{
  "n_head": 8,
  "head_dim": 64,
  "activation": "tanh_gelu",
  "positions": "learned",
  "qk_norm": false,
  "init": "trunc",
  "init_std_o": 0.00288,
  "optimizer": "adamw",
  "lr": 0.00199,
  "beta2": 0.99,
  "warmup_steps": 409,
  "decay_shape": "linear",
  "seq_len": 512
}
Each number is 500 + 50 x the weight over its row's rms, rounded and kept within 0 to 999. Layers, rows and columns count from 0. Numbers have three digits each. The size before them is the row's rms in percent of the matrix's.

# layer 11 attention query, 512x320, rms 0.0677, rows 368-383, columns 0-159
104:408531513533432412512508493514517540545493455505525599482493505596588446411517481562473538520499469564454482472486520522489399411558489434445511517530488475459466494575428619515508506373518506620516466500560544477578493449546415487494526527419466442532438563487441497513491461504520465578498373511505435484530516539411509514479554458533514424467578457511568485459391385470495489520495503547372444533502457489470477570432449531450455517499461533450440495541402425527414561493491488
104:545420479536551491509501494442412417539486547579456513529414460497393485498412479497411422484573435523530517561515469528515444460477523372464503449516525439482515477482483516515517525536590420451443573439500509615558490504503508532354536471590560408515538471524506655404541532547471461409621508523493517498560507581600452533508585496425478455507499577380443501517471549497499548517449530587518497498519497513463518532497525537502481378561440518514512488457463510489596469482521498
114:567492477549535510493510561614491538413497463470526548539429453527536496555523459391466628522490571529551460466470487440536539511485453574465598537491489501487532564447554455512477513449432493414557535448528483504574549459523487459555423441440442464469500608560553457451508479484462617489469584511470524482484577496402442527459466480469467477461541570522428628540492506434468505519425527488571379524484547576522530581532503485544465536499623474535507482570602537533541478602452542
115:429517480515517478479376467496555461506526544542550449525539569553495515502413515495501489463557417517519495450516505576418494432529513427492509442535517471529417424421443530554488491528500532500475499587503544534489505494520396527515547525555461579588425481384517493487524564573498476519503462481476481444559400591519546509442521573515525599526567454442505438567506460523557506486419463519362665479444533514446486425462507493447493470550428425506453555490490405549479448427517443
114:521450549476503548487529501508439440495498634477583489391534417503442561520515485474489550536444501462530554525536383501536548450475534533578602528476506507584559564532530415514476554527522531322481611560444496496542510447496494549477473503506472515534443429549629539527529512465494480535509596492486534549496501370499484526484436553410527432523435517623465500589450566441446494563353514530492545474446515552545530492539505427543481399494611546552507607500526466366509457565509544
110:531446426453606479506588530461465434516458515544463481475554517466438456572484507521469417467560478551566511546611485507496552515492521491528583399453465467568527562488491557511519479585627420454445600512464548554418476548507471514462509520482517483490521463568526572518485591491482544431473474562534540559539574518444489439541466499510464515501425527506444498483434599506469459502474532488532555538478535436475582593558529523471515371523478554533450505464546530454549495502520510
116:579496512438525453493592491496433483500551427553498529448444555524457418430509499483453430549458490503477481535552514418438428524470462525503516481510460523521503523545470571540491501497517468485495490466463472537493502554500482494471545564475568589491593529481498575562415558415496534554569512475567507509486581421550404541485472547572538596531477496483497553439550456550419466431570402509533412508485365504509485514587477546501511599403602512583435467482493504498494567565518484
104:523486564383390579515537480438477469542452549429527520497532507552378430444477511602540455554514483510470452490570509552513537495467528422511477413495516467546584462544450485424502546539527562537469543502435509543526499532420538559439610485532519529569480363601446512584475469518522446537550511528534530572489467486498653561476451535517524504597414468502554419497516521550466499486561521503447469447540526394420546497472493466510499425515412537458477471376496466433494550446462513
114:524435470500520460559434515569512543515524559470551500430435365521478382478566487450539492433438495625451550442470528457616432449451364471438508465500536447535532548474480552508490539364556498472521514419546554491553510453533436523510533502459575532501428603521478507446549485479515478560422434504470455455504503563401431531490574404467498505439598510431496453462435485407549525518483555525527464479544468545484466530522480431579495436601458518518524461557367458530414543553474574
120:511506515393534472506543419490603559481497377527544446474578490442535504472493518557479502579555453419470471508497519523364501431501579536503545549535496445539381452471546532534459450545562464478549486598606563407530509508556460450564482494519457549514473505496499425508408518576519565491442509592515471472550486479450500538446451535574481454509506500588488428509492389499502427539445512503406654537396529477501581500453530477456514510391540479573435565518584510549523497540467506
115:445479449588462456485493470500557547555476493544493412528458505521502478423486522525453494495560460489484571447556434481422383449590548533421531521491478457518442605555501489514474547528539433351487533624538448502515541479503446535500521492502481543503551478458547476537478564525489526440564364483535498498577471440505516587416562556507535495481529428458503515525525526512461542452510498485431596527389506472495506435539482486491494598543570434565538528583589503497552509505552444
108:590528473501537540490496480499562473477525541556490483554496512484563587653521498505488520495476499470553457561464520458457447517497484528492552499572465470457482578403543504526528426589487533499472444535528531447547534516533531468567397500502448479513533587422544520483584530502482499469352561485459542415460479564460368450468587466457518483464591523570453518546537468394573540530364431420501482549436498587506419432502516453529487535438558478566471558635529502543470446520484508
124:548515493568520573472553477538513563439462437425524584524591520545501455541480475557539424540518532591511495469493536432531493536527456554465507546537492348481551587469559579381498445445562464490585607527577531427550510533538446552429459490523505477553524511509491425410513379432490565543372509536447486430544441554425518510467607485563499434503520511466416472500482483499447532497533546484443523520497467534426479523529491502511491490527461483465460493511481521506467526549393514
113:541481494534437446506478504496531445504495467565443568516469556484461454483506485459538523440471379428543432395458555491419488522479498592457492481527456407446515440399537594397556448524475479586564487554551515535475505499476516490526565494539602522510556568416430554469523598508525503521445553425536555448506527564497493492426541488589487585427501502417502527534554476486521544445520438516505478479512509553510388490470479620449556493563401466516439418482414482606488470470519486
126:495479539452465528479434528540590475598578550521544495537497511610426534580454468515482512532512485412581517486636492543505498398499573364503471483438523492573497455549502533422413553557558534541497569567488562568499490470476456551429528484505497471550520385485543491517499473558509417455661517542511562489505460444559528504485474517544496480502413444455519496449541617521513500493499442521439505551476429427460522419527479509424523507490430419497435443475525510550485463455503476
126:443465490594483416552482535580514485512477489511456460457433368471601411416509524481440540548483524495454548468407450494542496486519483568465503627485565575482598425530454498572432497460496413518585499523487509544593517444449484516525471511501391512463501535526493582466484611504501473499507440497456549535459516510517469573453462479541524427484514460461487499441441438463488549499553489573547421490461583541542497608474527536451486639555505450605527532614566535537505507509544512
# layer 11 attention key, 512x320, rms 0.0615, rows 368-383, columns 0-159
103:578499514566489534553483459471500515470449519531517488550544472569496505499598699537626474593503463476568438474579497503594510532483490486534496462516563534477523547549531556416557523534516527498399502474504466397482480457478453434535528489501534540545496520484474466533592554499602424565477427577503542544539524494492576487509592489414549558527540555399506523461515503519520512421511481421503525512469449436501417483534607538430571494547440467465564494475554469477516484456435519
104:552502478491490503346507455441554514594508526507520510484499487472466533451409084476369483463484580480425526517498524504458480475565497507504515442529511492461559450497446414489551462476454503469519506574492443557465549514499523535540497444487567521467574492451525531484522403416584523436513487485490428513498449411481466539473465489555480546510455515521535490497507454541508371511504498488435484498535470491459555469511342511572404472469508576485495472400461504512515444498559474
110:525475498504505510346531437450502518449551470576448534501480526598495564479450124503315516469495545514514488493474563498460494480504472500516498523491505492469465471496554479499495485508471559531557497476522505500486474503493476512533431471519528507483451503474603499522500446524607537455421554443518434475469510537511445451477468492492511439474522533534534461487528400460485422527443508505477447536486499541460442473467351494544409526480522545470435513501483600524506486534453466
122:563585492479466605438478498515553485574491508439593440457601518482584571515424345570680471501528453482547535493545428539505527488506529460517516508514435492555509454441421549493488489512536512470484458566524612477559513570502521569477604465536433524506482411407492473440493478527436449527594401577459508434483491500497525470498506472545577459547488522428470465521500585523521528488568529532484617500516556470490534555518497533442466434545423437471441488415509464470444517502461504
114:469516510416521547399500412460504533575572441462570498475541543572499500491456346470482508494532562503466531452510531489449513416435501471515532583518409490532462484492472407539506531463507502449587494605522584521508497470498542559549456515512473495485452313560637529532496460554581523539505542333540480454509453529497501523531511554492503407504511528625533383518486457431463322573535492521537471504491446517470545514461439486565473491473547494540446588458438505480469565576436444
110:509502505499525505419502457516530520525487423424468556546451510534439554453359222495389498497478496442415575461451477488424469510576471517521497555588450503500506466426469395456447463524465470539581565565513416595473527536499586567495484459550558519457533425494493542439451436464313547452508481438512516440539463465523439502462447472571472421502458536497473501562493442513475430505522508550470505478456495529449546423504447499604458502427566477497460499549441484456549451499471513
118:519504494556508473627524500520504451454426486554471485471460497350542534437584696450402513470496459533449525501525460466532540541496478535483427549484586486474523472588533406496498491535388467418514505439409441555451468485474558477459464493491518456483518578527497481559512458469504411454446512481527555488502485464554507528461560484486468548460547526467513544415587540563407500479534491462491467496428516491517469443502456559507497627479529488496474531462458498498508503541496507
104:443493492489467500643516515543463539554455590422518472514497496378446449538510783534611483527552454491469517552542544512526483496506530462481485505457488532485552569499477522498501523532525452531452520504480421473529503529554486474433553488480469470527489353638462542524540519472456477563554449507432577521549507523506582509534484515516509529545489430543462516535452553517524541449530537482470529488492504479549443483537681469471632430534487498505562516526489388452547506431500550
121:525468510521463445507432550425511492459519401570551533605494456508437515454566502482565481520489548523581510437400472451506484508541488508451496480583549539505528513568524522466532588445540457505577521439605496466482553434410477469544554410472550495510513492496419470405567579566469487532554462539433451446516486492461557454458531432450534389509457521372498527520510480469552456459493555449523456574505487650428499523494583459419421429611489443479576535498534445491518446497552519
126:529567544553534549511502466587511629466527486439509566444559520515547510534507647544609471494468365434518513508488535509479620485516508476540500592497471499567493475430516476536417453531503532466554513532491515520568493501552443512483493499541517580502514474444495501369527544514381534450505564591475555444565493535500512448478480509480528563534562503475420425558509453403419585495520449600514541509531544554508453468401631574523608551518480541542419510560522516451435565499369496
115:529590516508535524389471459528495426579507494480452532535547507517514540403468195488377497570457536513591540453583435454533540517493441477534521466514555470553445474506534562508422526483546535466554523514525612528515474477481524496490528501496490531549558521544539459470504551513396503484510517459514539459465467510456451496489510490590538454455516493545497491533499488494456534450458469506505570524466505440501554528527336593506388559550522505531503458546521465470461575487557504
107:530526515426489537388441497408520453562552371560505563498497587618534506442497400489451514466493479502575419476517594477452546509501528464537568541547416511463429480456549502466515460480493549472548503520527642501478587466427457553609409535532504509514535582448523495458497471573524516486485607429551478424487512527487449469443500514476493526519521546507562487516519481487544474541497414557499432504499505502490527574419418533520475547474440517465401496463527657495385499530469394
117:522438522535443522337423521487478490417464456481483563600522529606429516492392101560380489548510517470512523514468567529471485508542520514479546480537521494473492576403520478531479399515529521586559464536491470470533450546540532460497457459514557566520447499453507446523509462506638535460443498508441507421489453585496512439478487522502487503497484518502559524497526404453483462534514517458465456529467529520524424502501392474526379571513479511538511456491543507529514483489395502
106:481492512513491490717517524542533502476459564546568469496541543455542468514562919494622438505464422512496494492485529526524521546484511528407495468516571459458528494443487550510497454536507450536514477447528503479494484422480459569516527502530514525552494543495447482435538550482527426505523436555507552495481580512521539551526542460470535544526527503459504599440506550462520639484561513469496498472554517517548448547525609506492632529547437489540560504532500505550485468497556532
122:439449534498455568594512482534490481625450539367545447517609436377547424561517647514546433573497453462493511488619508533545564457461539448526508490473501481518521491535375562534536515534522485468500511637485523437548440459519493551524531476488472544479588413562499581547543478512709478523585391520475573537472568473483593500533490503534527511512489481578516501420456554511547499495490452531431541510461525373514527523528594551458587478545531508500582496448493427481505512457503474
128:557541497507539509481509459543493521477544544562517416487468511535486562473525312447506497499471526507536446486518518546512507468503447559408499466376580532536524494562631520500460633477439536402439538481549498572456514373465477484523483529487515483534577542512495457465581570531237477491512566541632513544445554417475442538498445449461513446438505473480442509454545518533435600452539483467643459565526430509497498476485469549503461541531523476500535544586567549525511526506530593
# layer 11 attention value, 512x320, rms 0.0461, rows 320-347, columns 0-159
119:486464495534513483496416515570566446504547426469454514509380480535603450426520495490523553512549407522471493487472515431473633488419502455498512558523477488418392481397459563449471450438553472526522544498531497525502499503479508560518577449513481569471575518518392508504474511530505500538388505510448476424553508440476491487544537568602451447493454565448507476515493622522532481522559539432448534465463587482581503522561487484508469539458623395424525473617573519438539447603415499
111:504444573570411532483502516401338508460439440396498500452475458483430479468483510499484480491460523489553483514515512607511543490515542401574421525488485539533566467543516363491551445602531442470519507544452563481530526532457545525512584543517501408511519432478548524444502600481504473515554528568507483520516483529542503497536461413483499478567435528539525444527445606514452499508536531501566538475456555523506506501442491507576470492466471563446534487413565491521463494346504596
120:536501500524524546485519487467503526567388419471518507510451480502581520559507494582554494551415559610537479518495519481590476570504464400532464580462493542408437541523587493549474446477574489475480545626511524500401529516593478470511570498555524468490503499579424400467478626483501477526483388598517511479579470550496465518519336378502517527548502510401531520428497502585574448521552436523585472514531487448544483366565506520579505533420463456367525481564461535460615556514477471
092:450451448507513425550591515448517536476514520583471501376440456512501506507548511487514585549529391448429512502450496563442573435589533384470483614456439479525509505477461454470522543460518515500496481491493557483504503439580479503524572501454472437531567505468428524499560601455489519564485522487442460496469466513507495504483527498523503537490576493516515523504514430477422562504555513380515541558517413496468491487548525451521560675397554542628451528502496428649423512511554503
118:486524508481523484539526517504525481581425524524483462541542518425430431473457483446541458411427504472483464503464521405558483500501453574487444451488523550485545464527529541420498527492334420574532522514489489495493549486398456548513496535490532499496475505531534438472502506504492499522506521443479524506586646550461543420436522436570468495552533496468506462456397609532453514418458526535470452488571435535520567437485503571440493450588369562426496427512422545569502534508548582
121:525509464503468472483504559522632541449526562465510503445450618557522478488494487515510534483549497451351503533446449441442454395474611461580527478539522487449450447424472421537412548448405482509601469463547459441566471530460531560453526472491495529456543392486429477535497475519497524485519479447437505465393440423547436552583569592533517502435517460610539449462466459404485543543516561458508472523536496538550404513517508487416575602426536469464456554536506467575484531529438451
108:494503497489485469543468497557628449512492512564482537538446544479682500465534517503498525537511432494463464689533481379433555472436405418536477517508527563430480499428500591552503555452528497494508587474549450486556501454565499503618542411536480536495522463506445455489541477616520501540459485538466472419573450523556527499511550537528509478446528455566516445406470445526481533522571510465491389586593351484538505512560485514403530488440523485415511423573538506521455510529582490
104:473519509510584543551398483519526531616599491553502366559480466547432422565511506548531426529524506494516458505456456473562519510450416621349519409459509496458515547458449576514507500512427538540407518512518551539486456570476437405558498451507558592386472544494498512455436477517494464536461458537484536516593562636398534554482532548454497581421489551452484482508511527476551528459551416430525505496512570457528469466450486600563475381555516508483529527601522531508477413620414546
103:482474541515477431470531521547570448547467337482470501455452484510495475469538486536459584449510447460452458575585500425464564469531483423474518510459447544481557517526458584583577554370507394560521506522480472523526464463536557526543482561489474537417517465489484476495522471613546478521519502587502477477532463444541487560583508522512481503416554396552495489473450496428518463497549470532607439480568490512510506402416446567449516533380463501592450436465517550466479515565448484
095:544551475570549545480542534488497462388457588450441539483541431482525490551519514453483497376477468542444566455471538525551521510519515530562584520554582509552549549560487494536466515564337430437635447535500512503602485544366476458469523486445522522507665483532540521490536621505516530472376509473428560535404525533493493484507524509435476505467571503549434377554579364515529550543423508512511493553465668495494581630524507412496524498512548522553479589468468449551495469458540509
119:465520487430428398485609411578428484484420489529487432434478481457501591536479494471499497505544471508480552572544528577469494500594484447500484604443485606538491461540466477488567521513565487504459576526483399495450524500608469416520503559472408421498436524523423395449499513553489502524515499513504486561585537534494467440482423436536516464577468458461507539454469445481501480474520504393591461551574430548515475435528510573525510481473414503595525426451471478559497555453633500
119:453454434478407455511406540436532559496486450527555437539433506451489521449556491609506513493489477526340507498423408517404490415545483441455471577453490477509524574504466497589508509574557449531526498470515501493476498477580442502532513464530534515483490490435468524514521612543497479505468438534466473558509402495443473553569465489513478465496494485543512456547549574521483536513581639421545659488468577502554506457612475460530481503487605445484506515513459531516493505504418478
124:508506527478449464492518521501374486461411464452517488512519460463461450495497512573481541503474489561587579477459464575574543561469454509380461543467455477547514548461448519482524502486546422485465450480430505489491510455500451427548450573557459480524387497569573483469470435494506505512437523462542548506420500459534557518494531529459496501566486417496496599545452606528486462538422487501478519381552407556496492531511493427516451440564405490567522428441503486363487512397531477
110:507539431454487520496521459468452437393510617539441507478547489466497574537470490407475417424520525435510523442547537582486440544531525502530591495541531587554516479578492488441553518605502534497538481529534580470410496527465502489501496510431519477494531516411479460462440453447491545503449468553469524543505514482478518415525440495537489460497515503492479495571599389451535531518598540471537491551520500498456513564502519477445540483522470562523463604458558472483466496383642511
095:543481638508523494458416529462380502472540475417514497458551522579381521522476469470499452430505496480568509481464504459475505402533569534523501427589484438536500499476447488494511550449462479583548521532522503541584479518458510682418444530527538539451440415571577540531527423470510488445466452473395475476467513452462536565522466557500469487421400488573533540515419534411553442600521492538551475439584610552547504465469457574551460565499496425494498511485551525453451511523392513
117:403490556401472464523452440560556451459457531504525507490558504512487482522476499439472561483531474482425540567525653541505510468398511575525433566536533443536542522471444397434473516555526483507529415444524382450628579533546534472481521538531421505569488451561540536506504436456505495440510542483525553535543538438458507517423453567549487516552513551438476531533482522511563497524528520455615509511495534465479510567519482495532487515644521484472547450531507471451523495608512463
106:522461559510453533468486504463472467369394494500520534486581490496462490472515505502428539443417487523471546562481490523501517527400572392598450572495510511573489506555514496600543435588549421448528473497405499493536515536516472454434540556550458462565482487530543505499489522539502515473543506644489522544439445417531594561496460494525476489524527489535502404506508574526456480516608535458519565499488464474508547609452505406483474459481495565514504500437481464464500605399447426
097:531505537470506477536527482522537378515508509450516532497508522424528452476558583484533503484525445498546426473523521418649512545475446582522551316552523456451513504489462622444547519437406488569536526573495458452478528539472519516559517619526483578553536499591473530554486460545544504520565469473518557423463583456544546493431470556557502529560600463459521583501438457471551467440460439521440383454524483499493563500419515452443587422583411495487513499549489459502427471423606448
111:466505456542450550524592538439502569460525395468511471469460388544455550602528495543500580569550510549582522484524490483503515463381591446518457483506575478512477576453494483574481627457539498531516411494472579500533506540571497534484531444516467447535473501629548497579505510510489501481554472530484472531457444483498581546465495516444471470469486487565529555607527352435580490587561503519462498507417703367477450539507495536550490464430574504460497634549499511514543530584452451
108:546502503457443358504603528529569543496473483506515508473448593544463500496508497521483619473494421527277558528457476472477468411518498486518475515452464430394494503407471500457448548455477472469513476411470481473530468480423481570424481548488448560452460531576420525517556420472505525521426554317535543425493482427516452483505630498476523603487511552573491574488483539454498506481438479499521505499540505511541442417504501490468485578424438463586494423431466505519467495531594494
108:443499436480482563493530401509497509526319549537549441498495512445388536448508489528498492489475518526506506582529481491476514609561506540442516483436580576497524562560531472518489458480532467496448494442481450509469546447495452499528506504520490455538470477495495438490554584556511507463528485571542520589571467451480574490558353493444501480558486544467479470484592579548441493535486584516402489409550467534491550513503510584497480409530480393412499533394472504466585542548607435
112:463466444494420466525538454517541569463599448501441501431450512485508456486519508467552551557529459485427489556453507519477551451452630414472352599443439418436547464383397440478467548504462455593508475435554494475625508440475499557527497482456499500411460430524516554480547473535502520450475575456487487504467505491512416515550585549540459589515537462578509518435507515492385493469421537430453520448447397552462487504520491509450485587465587558514484443590477512496470483609478481
105:436477582477500489493570577509458458488541557484444498424501440484427520535447511451530480403458543464478458498514532628523460496476520513534509445543558436668581480549458501469548485530495508537504507554466501479517570410512535492481558544483514440577439457459563453508489419394508514475484538627421521619506528506417525413412357458547509504527500517471445499457524518482494556510483482488591540569515462560437488565404500501555523434574482508540514470498508456598426527422547529
117:611493420467603511496501605514580468456516478475488602451493560545647495432514498505435638464520504471463509520515550475471528457501582401561548593542469502579525407541509452547529539411530508419538453621506482502479491556443491498545476484478514399461579503458469483556568605547494533524481477515483485509486520575537484456573550485472496489411512499484500463431512408494508498561436487484436528580552456539515496464500511537445538568370522618497364504516405437551447513472574479
113:555483499581485529525424468458416485444440633546457493545514450456443565491493514448503497503489529396624497538521622543561551500453510564512465497477549547551557564552538524472557503556439463449474552519475526497486493502417511391532498473501513439590459495437640547521466496420517521516505567553486522597516563551438544502491487438408503461453431471474466483520626503530507517401580404464475521551443472505507571605500477533441475423588476573568496549465541494490534507471613505
114:472532474566528440488570500487351520480431466480473605430460395462565528547522502506524485498498474509601492533447524535531548456590518445510523565427497517418501380526483441523520501454485518508563540508557514513547472490533504554526503477520497518446563459535517526462553625488510464439511519550483432531438513584597416540605531495476483518564498403447543510496513427430551456543463437529543461459515516546527517409527513511489522577417529515608487493587522492509478461514540460
113:493503486451562491504463550482540542557533551454558479449425473539474502503517489544479558536532509492425560508505549441451515377491499488526416567509549310460586468452488447493442541459407506457516440435529422460586540495481454554537526440524526546507482506521552506525544506484511503432532450452484522519478455606608486594511541528503493529573477473506501422521513535479509547590463484512577483550417581447484498462577495552502498552439589406524468462514461560582508555528408536
114:471510448521530449495552462507470606478483436510476467493486472520432530545529500546504499516590535513532481495388514477416483524559506519486546455437574380484551415478506556526453460533566516541426564424520489517543497402535426567536491496443540537458568631513488606546615583534497519440517539472482434579507531535474515522460477509492489482502434555542489538540500456519418487453419585371413541466499441569482536517397487489420495444453566484575408510552433490552463426510534452
# layer 11 attention output (transposed), 512x320, rms 0.071, rows 320-347, columns 0-159
127:497452442449466483479502618388446457518444478522588479570479494429366497609518545511403397426467520492583574469532518454545472502586561442490489479509543450542564580554480457532477546499563503529489607557507502505448491526450451507456452446516565576542488492499488541517540427541514516400518406464537600577527420512577482422444524511549411582437506405505543533474506448465465448480543403603466466470506396472481559509394509400466466406591457591578526440364477458533490519440577552
121:587420486579545412439492536600596495524601449569543531532455524400578459483506432450514463509479457454448530458485522334518432420527488480384610484501518456541419427469535573557536482515429523481508510455485505413535523534517493521526443492528470592501439616441482431509474522516566539487485454450496521482489506477522491464576486550481469535458546496455530518481526496506494556479598557546497435538553523556457471479541499586449478599483462464520413554545505440515422559548531445
121:527439444507451491371490500483556507422541495512537447497513457500431485392563542449491479413522421452515512463463494504450455432519583513463488566580472508562458568422458547486490477584454490483545367434481554447387480486474490584533393508468513494481487567366564568512445415466626559414531514502584484453479539471491465481464563524534460542512534487448482514575464475450521491559466585584505524422410463543500541557492462494578594550555430512517452507442564457518411529510462483
089:569438538459532557365500518527418514478526489506553486514576527537475509528347076504380486446492552543512447532485474503466514559534409508514480448483512529506505451522474496470467519520476535481492537477469469588481514597461452537483494503503513530456451501471486547520527439516395476491566554542475480487539560538523545483529515431529525473508474465468451528533512465502510382512465578509475526518568507529426561498511338509448297454468417503474530456487481552474498441571434528
121:490544529526501518399461489519464467508510524451521587465534487503583602426509544596473504581578497445561523542600499524482472508425473502552576553450521537530473612526491452538528427525579535494384498499481508482550445459509582452445501430500496494421552474442454576553408511493627520511571471556509460504512491378462519589525587537444509506492511411498466502493544476494443374533520535496477580548463571446434503508498567513535547600415602431497451619382585486451540487426468425
115:479521536434546554511536530455461538495441437522485535491593504468492519512513607492544474558516507509514511494540518550555409566441488584411472473579471524567536490575468486425474511488492537493523481450454522472463531501524474439438521444556555510556501462560486516528504475548724511553428511550567456494611521540495518506496581484496491462549493448497443527468512526512468557498505539530504528572470454465423547505510475506602487338503430537497500444404462529398539474456560540
087:498493480457547533379508514459435535486515505521572471498507543505439503557397226505449479458528496503539531458537535521544494529538497449481461504485480512585485514549417511445426579501531500548546477459502506524534445515471502478432502467443513546514557495541445511546441459514104505492576464498503544511513511553543513466426510531403522548522468442492457538550524486488538419472460508556466576484494460462471516467503424516467309472521459495458481514369490534509509498497459555
100:428516512483436537519496449471453482573377468403510623501532453441394496518567529539449560504514481571474651520594517594522472493482509454593527515500481492410490551541493467529424496436561486475554518490507511486540486435534555524479550530464525477561595386624542544496502475445671499466536509455437510498408441349542505534471476484580490381531462482492564476504457531485362432506446431453463576505452443486553542559516518395466450547482617520470510491429424498452567521517521455
081:544494495448545534533470488489563530544485516472546518515475576469472492501465621535468461513497542497530545512488566450494476502526526474488498473509525427523515524506456461495431513517441500491540544474561500479529524524485431528472518494539472555502544482553432497512471477464000524468592518470474506458495525590469523493455510536484554483514474566499479491514516428477525504456463509527456534470516477562484532477489601477484482467536460490469461506496494540496488453487502459
086:458511575461564471521506538514502436528449467527481486461554541577531566483416279471544489554566543465456536494518515524545513502410477504628489463463451524471514471479474386458589474482541560547476495543451437573514517476550494473445520485491603449584408546469473490541486472580246527537505474496490487562525543591491567573500546464529554446457528520538498470449445617556471492591490479469523477489575476419449497481459390523489385400478523570555511542529526501433450479488412438
109:471487456477550488602431527563553541487509535531535518505504551553524496431672581568473507506559539518504404481471502486424545502508464536519494467446519437531444467424551545568428477572473538415575482412509586467507454498441461549491455497504483552399579561444526567521423472444756504453522498583483523489458503488473531486533455518413530553472536489523525563552599406498549544518462629473419552495481515508454508454535531511473582506506474481453445476504542613556470493580457483
133:595446550444561504457529585526518471545486400541552477548422523469480479562447491464498511492446523495563500567563533396525491524520577502481442410631518486535464493601444513485498597605451490503533499571455521475438515474484593620498536496478504488517590449542486456501512355533645504499545551420551482580476544430556502526535556501527383507423524543480546501515427429537505512467441469472486386512556441616440502570502470498488508510501459481419534431421502476483446415560558441
129:533464461609532509504446467571531449498475496540487467528459582587554560433388468416461475550504438498559383514513548436466494452534553532527541500473578429507513402461584574618512525603497484494504609551571489549526410578522514516593527507518366452484584504439393506559504525488377480422513513443436548512445457543526472440524383563460522520491477588468513488500477458512554511486557495405464440458483522527504460461541537575506488617528530466543490543537493485554484481519497482
110:506498482471523499578476515592473541551621537512448458426476427532558463478554534600568514549488541558463440488409463515448557496394414490484522511478479536471556474433535484496478474341413479482474483465496455531560505444550450480509543514484552482506423554465543526480594541518731470495462548567555428524426592565477532554490513523472517478495548541575479521469484504419473488512534579469508437513610560456416429510485513501513528481492596504540465419567508558535498527562460553
091:543542490527448482603558502496586480578509506481476587554532538486482479437519893499488475532526464488457510515525511496473463520512527443456495427560531439470535470515488507509511429495471524503433531479555517391517507554531500437524548473502496537545506510535478441457565524505289466488469472458527551546438504498486496512573570586504546494498506623521549485468518492494451643407548442455360514524493471502474477529491696532514622481486502555509459487493471485508504505436599474
119:479542435515558501468545479532569458606482467570485554582511485479481457473533503534583542501495490466521416488495435517494511582550582447491528435477510483522433492421452479553515420533559570507506461607448501496477413503421458497539492458539569518478605500465463544477475465519368486526428400527526539532415496507592555443503472484512498550457495417464581483508579540515506506512515407456461511506508555436468523494504627530408535459546444446511514523498520554607467508472625434
105:536512433592531472506531590538592464549563498545514451576410517499607473508529543471658485518455516477515501494401523406503484467550484498447611490574555484524515424478530519502559539514475532508521518600541533533553496529530477530561506427502512553524483558411431439486513503535463525464482497408499499485529560557496488492565496509505488534508553546424542503506488504504568566497535479527510458491549626559432386474473553634453560466578427428578486496485495451563443549481480504
089:465519465533494542312479501478471493482496557502520475478500488543487535478396087511469482502509510509528525517495530532513483516476488483507512547492516472543539536479505457537459485485550491497475507485508505541523454441491538491460475517479516489482474472507502500533507538489000501500477509516515525508482484535501484482464489541459548496492465516514458521496532527518480446524499464560538533474476457476504506455495372494515327504522540497531502549502485526494520501513464518
122:543493516477466457488544431491573485497548468521491479540561540438498425515457534435506499419515526537459654517397501497488465537564503529516430353547412461502453520463429504480498455502498551571513550502473494446473549454501518477555458564466574472517458514548493528428610501501562421488517419409493534515496566499529460525470372486546551472494525580520553482413470543569491550504535481444528508489479338600531509516484488508455491512504344519583509488525438351494370597555540545
107:453507563445551612552475503477484518476404501498467492514538555536540524494396509495501488565531558483589503478550446489468509571509538521526437580488522517526445523599545475505422554542495577470528465512573531545474497591516446449501480513577432436469527497502449472561438489519261461493501460630520506504568477581460513439504475495546535446475492428463420485529555413614573599556502523482513521501444517447457643535528476455520511446480397491416566543533497617475560417469450507
106:530572410530523427536488530515490523520521462550545484492556464544530475413569592514544511459511481436531477494441539562513468450434542483543569460570558493537479500479490493502577492599492485552528490486392525539532467429518565461472490444447523480484594529489513560531404460463455499499483544497490533468470573415438432512514553458482557466484521497451465488538493527502546505493457542470615429526525490538543414466479542504491583616472539473500517448543564511503439520498520438
117:554489526485546519475541500452533497519410568493593551580541551499466526480495475495363469481560559447554541479575496453528475630547458523524545435493568502464456495572539518561488563547572575489484600522466501540356457622510452457489472399611473503475547404520478490557497485506482461566536399480519413523558504396490540490442495480485468493488509433407585557491472430472467455472518486564456512540459502517457603527504455536486413481526437442440500487406442515494515390474473434
102:534542478529572498436475528673495506525523501598518534463507469447620491480455270674433487544489478477462440556497444486460598553483463535477550474419503473485465438461566443602504504511457505431503478532474459525592496496487473471537540575462541547494531516502498541473562536527441466466554480570512531501531585489522475485584538482464513576532520515497513515483576477447423474490517542440409491550528536441480434507565459598493430553439572507492468539585486485557492575569565530
119:496508588478426467494517533459518543473488519539477526482517523491468507568524496544543446498476416506457427599522566484521530587491352456451406459458497514492458454488486496381524521611399498590517558396496415518424583570467457513471528486456466546537418586466467540554467420509370544529576528493476488505531500575503595520491494525419462515570476426587466529515414504449469507520526598500502506500574401489460472468507450498528459450569445448515529482451610516492431506491406578
114:469544574593559441529490513530492516576523542484564514534490450510530502526494411515554527459529477539434525522486472491503477464466360434588580417506475468465494523514402439487521506480551582556523485512430455534686471482528516467487514456405493480534425505510512411443507539532296512510533458488443493542464522478487561559533428469483525455558574450502547494453456553503534441438530489433499488493497637487502399449494564588442505544492579478556528526519545497580433557525456435
108:586389452520478462475444505478553538442468542501548477554569492606395542438488396418443504461619506469458493482499534478477463544458505434442532418519504405573485585393525489490531405500474628500481541345432495492476509526468377479471374466562512555527421482502529528486438391554282567570500531474484477469533491495505565524467501490497540475473451477526471533544487491520458431499489551564427505453495448505433562478523542512530502514499506581492493556455515486556497476490422472
123:471504585492512457463523473495589520518471381522467541606519526425473512548439477512541496546464477430500462499570454515456492613495475469448539352582462553534390519580476428421574453566530567547457473563407487517420514548417499440433505504460530446577496471490455502479511492570539472521450493505513432517597533443493527506551526457451456452472514527450487501522546507502455546500506443422472506587570485466510510518574498497576468538491436564424559546502476423495397452411630421
122:493496460473463503563481570555493591499502528413531551525546413489494522431518477491480545464488597527492460494571492539572508524466490445492482463502550564410519507575515454519583517514479498563521509556389571532439489466503490447480483513502529539448525457493560494551512408530605435605526645517501478515556571263466534502584475481553528429494485491438541499440477488521483501515480453572545414464455400575511456463509535435507511516429511500488565440471537483458592464512454522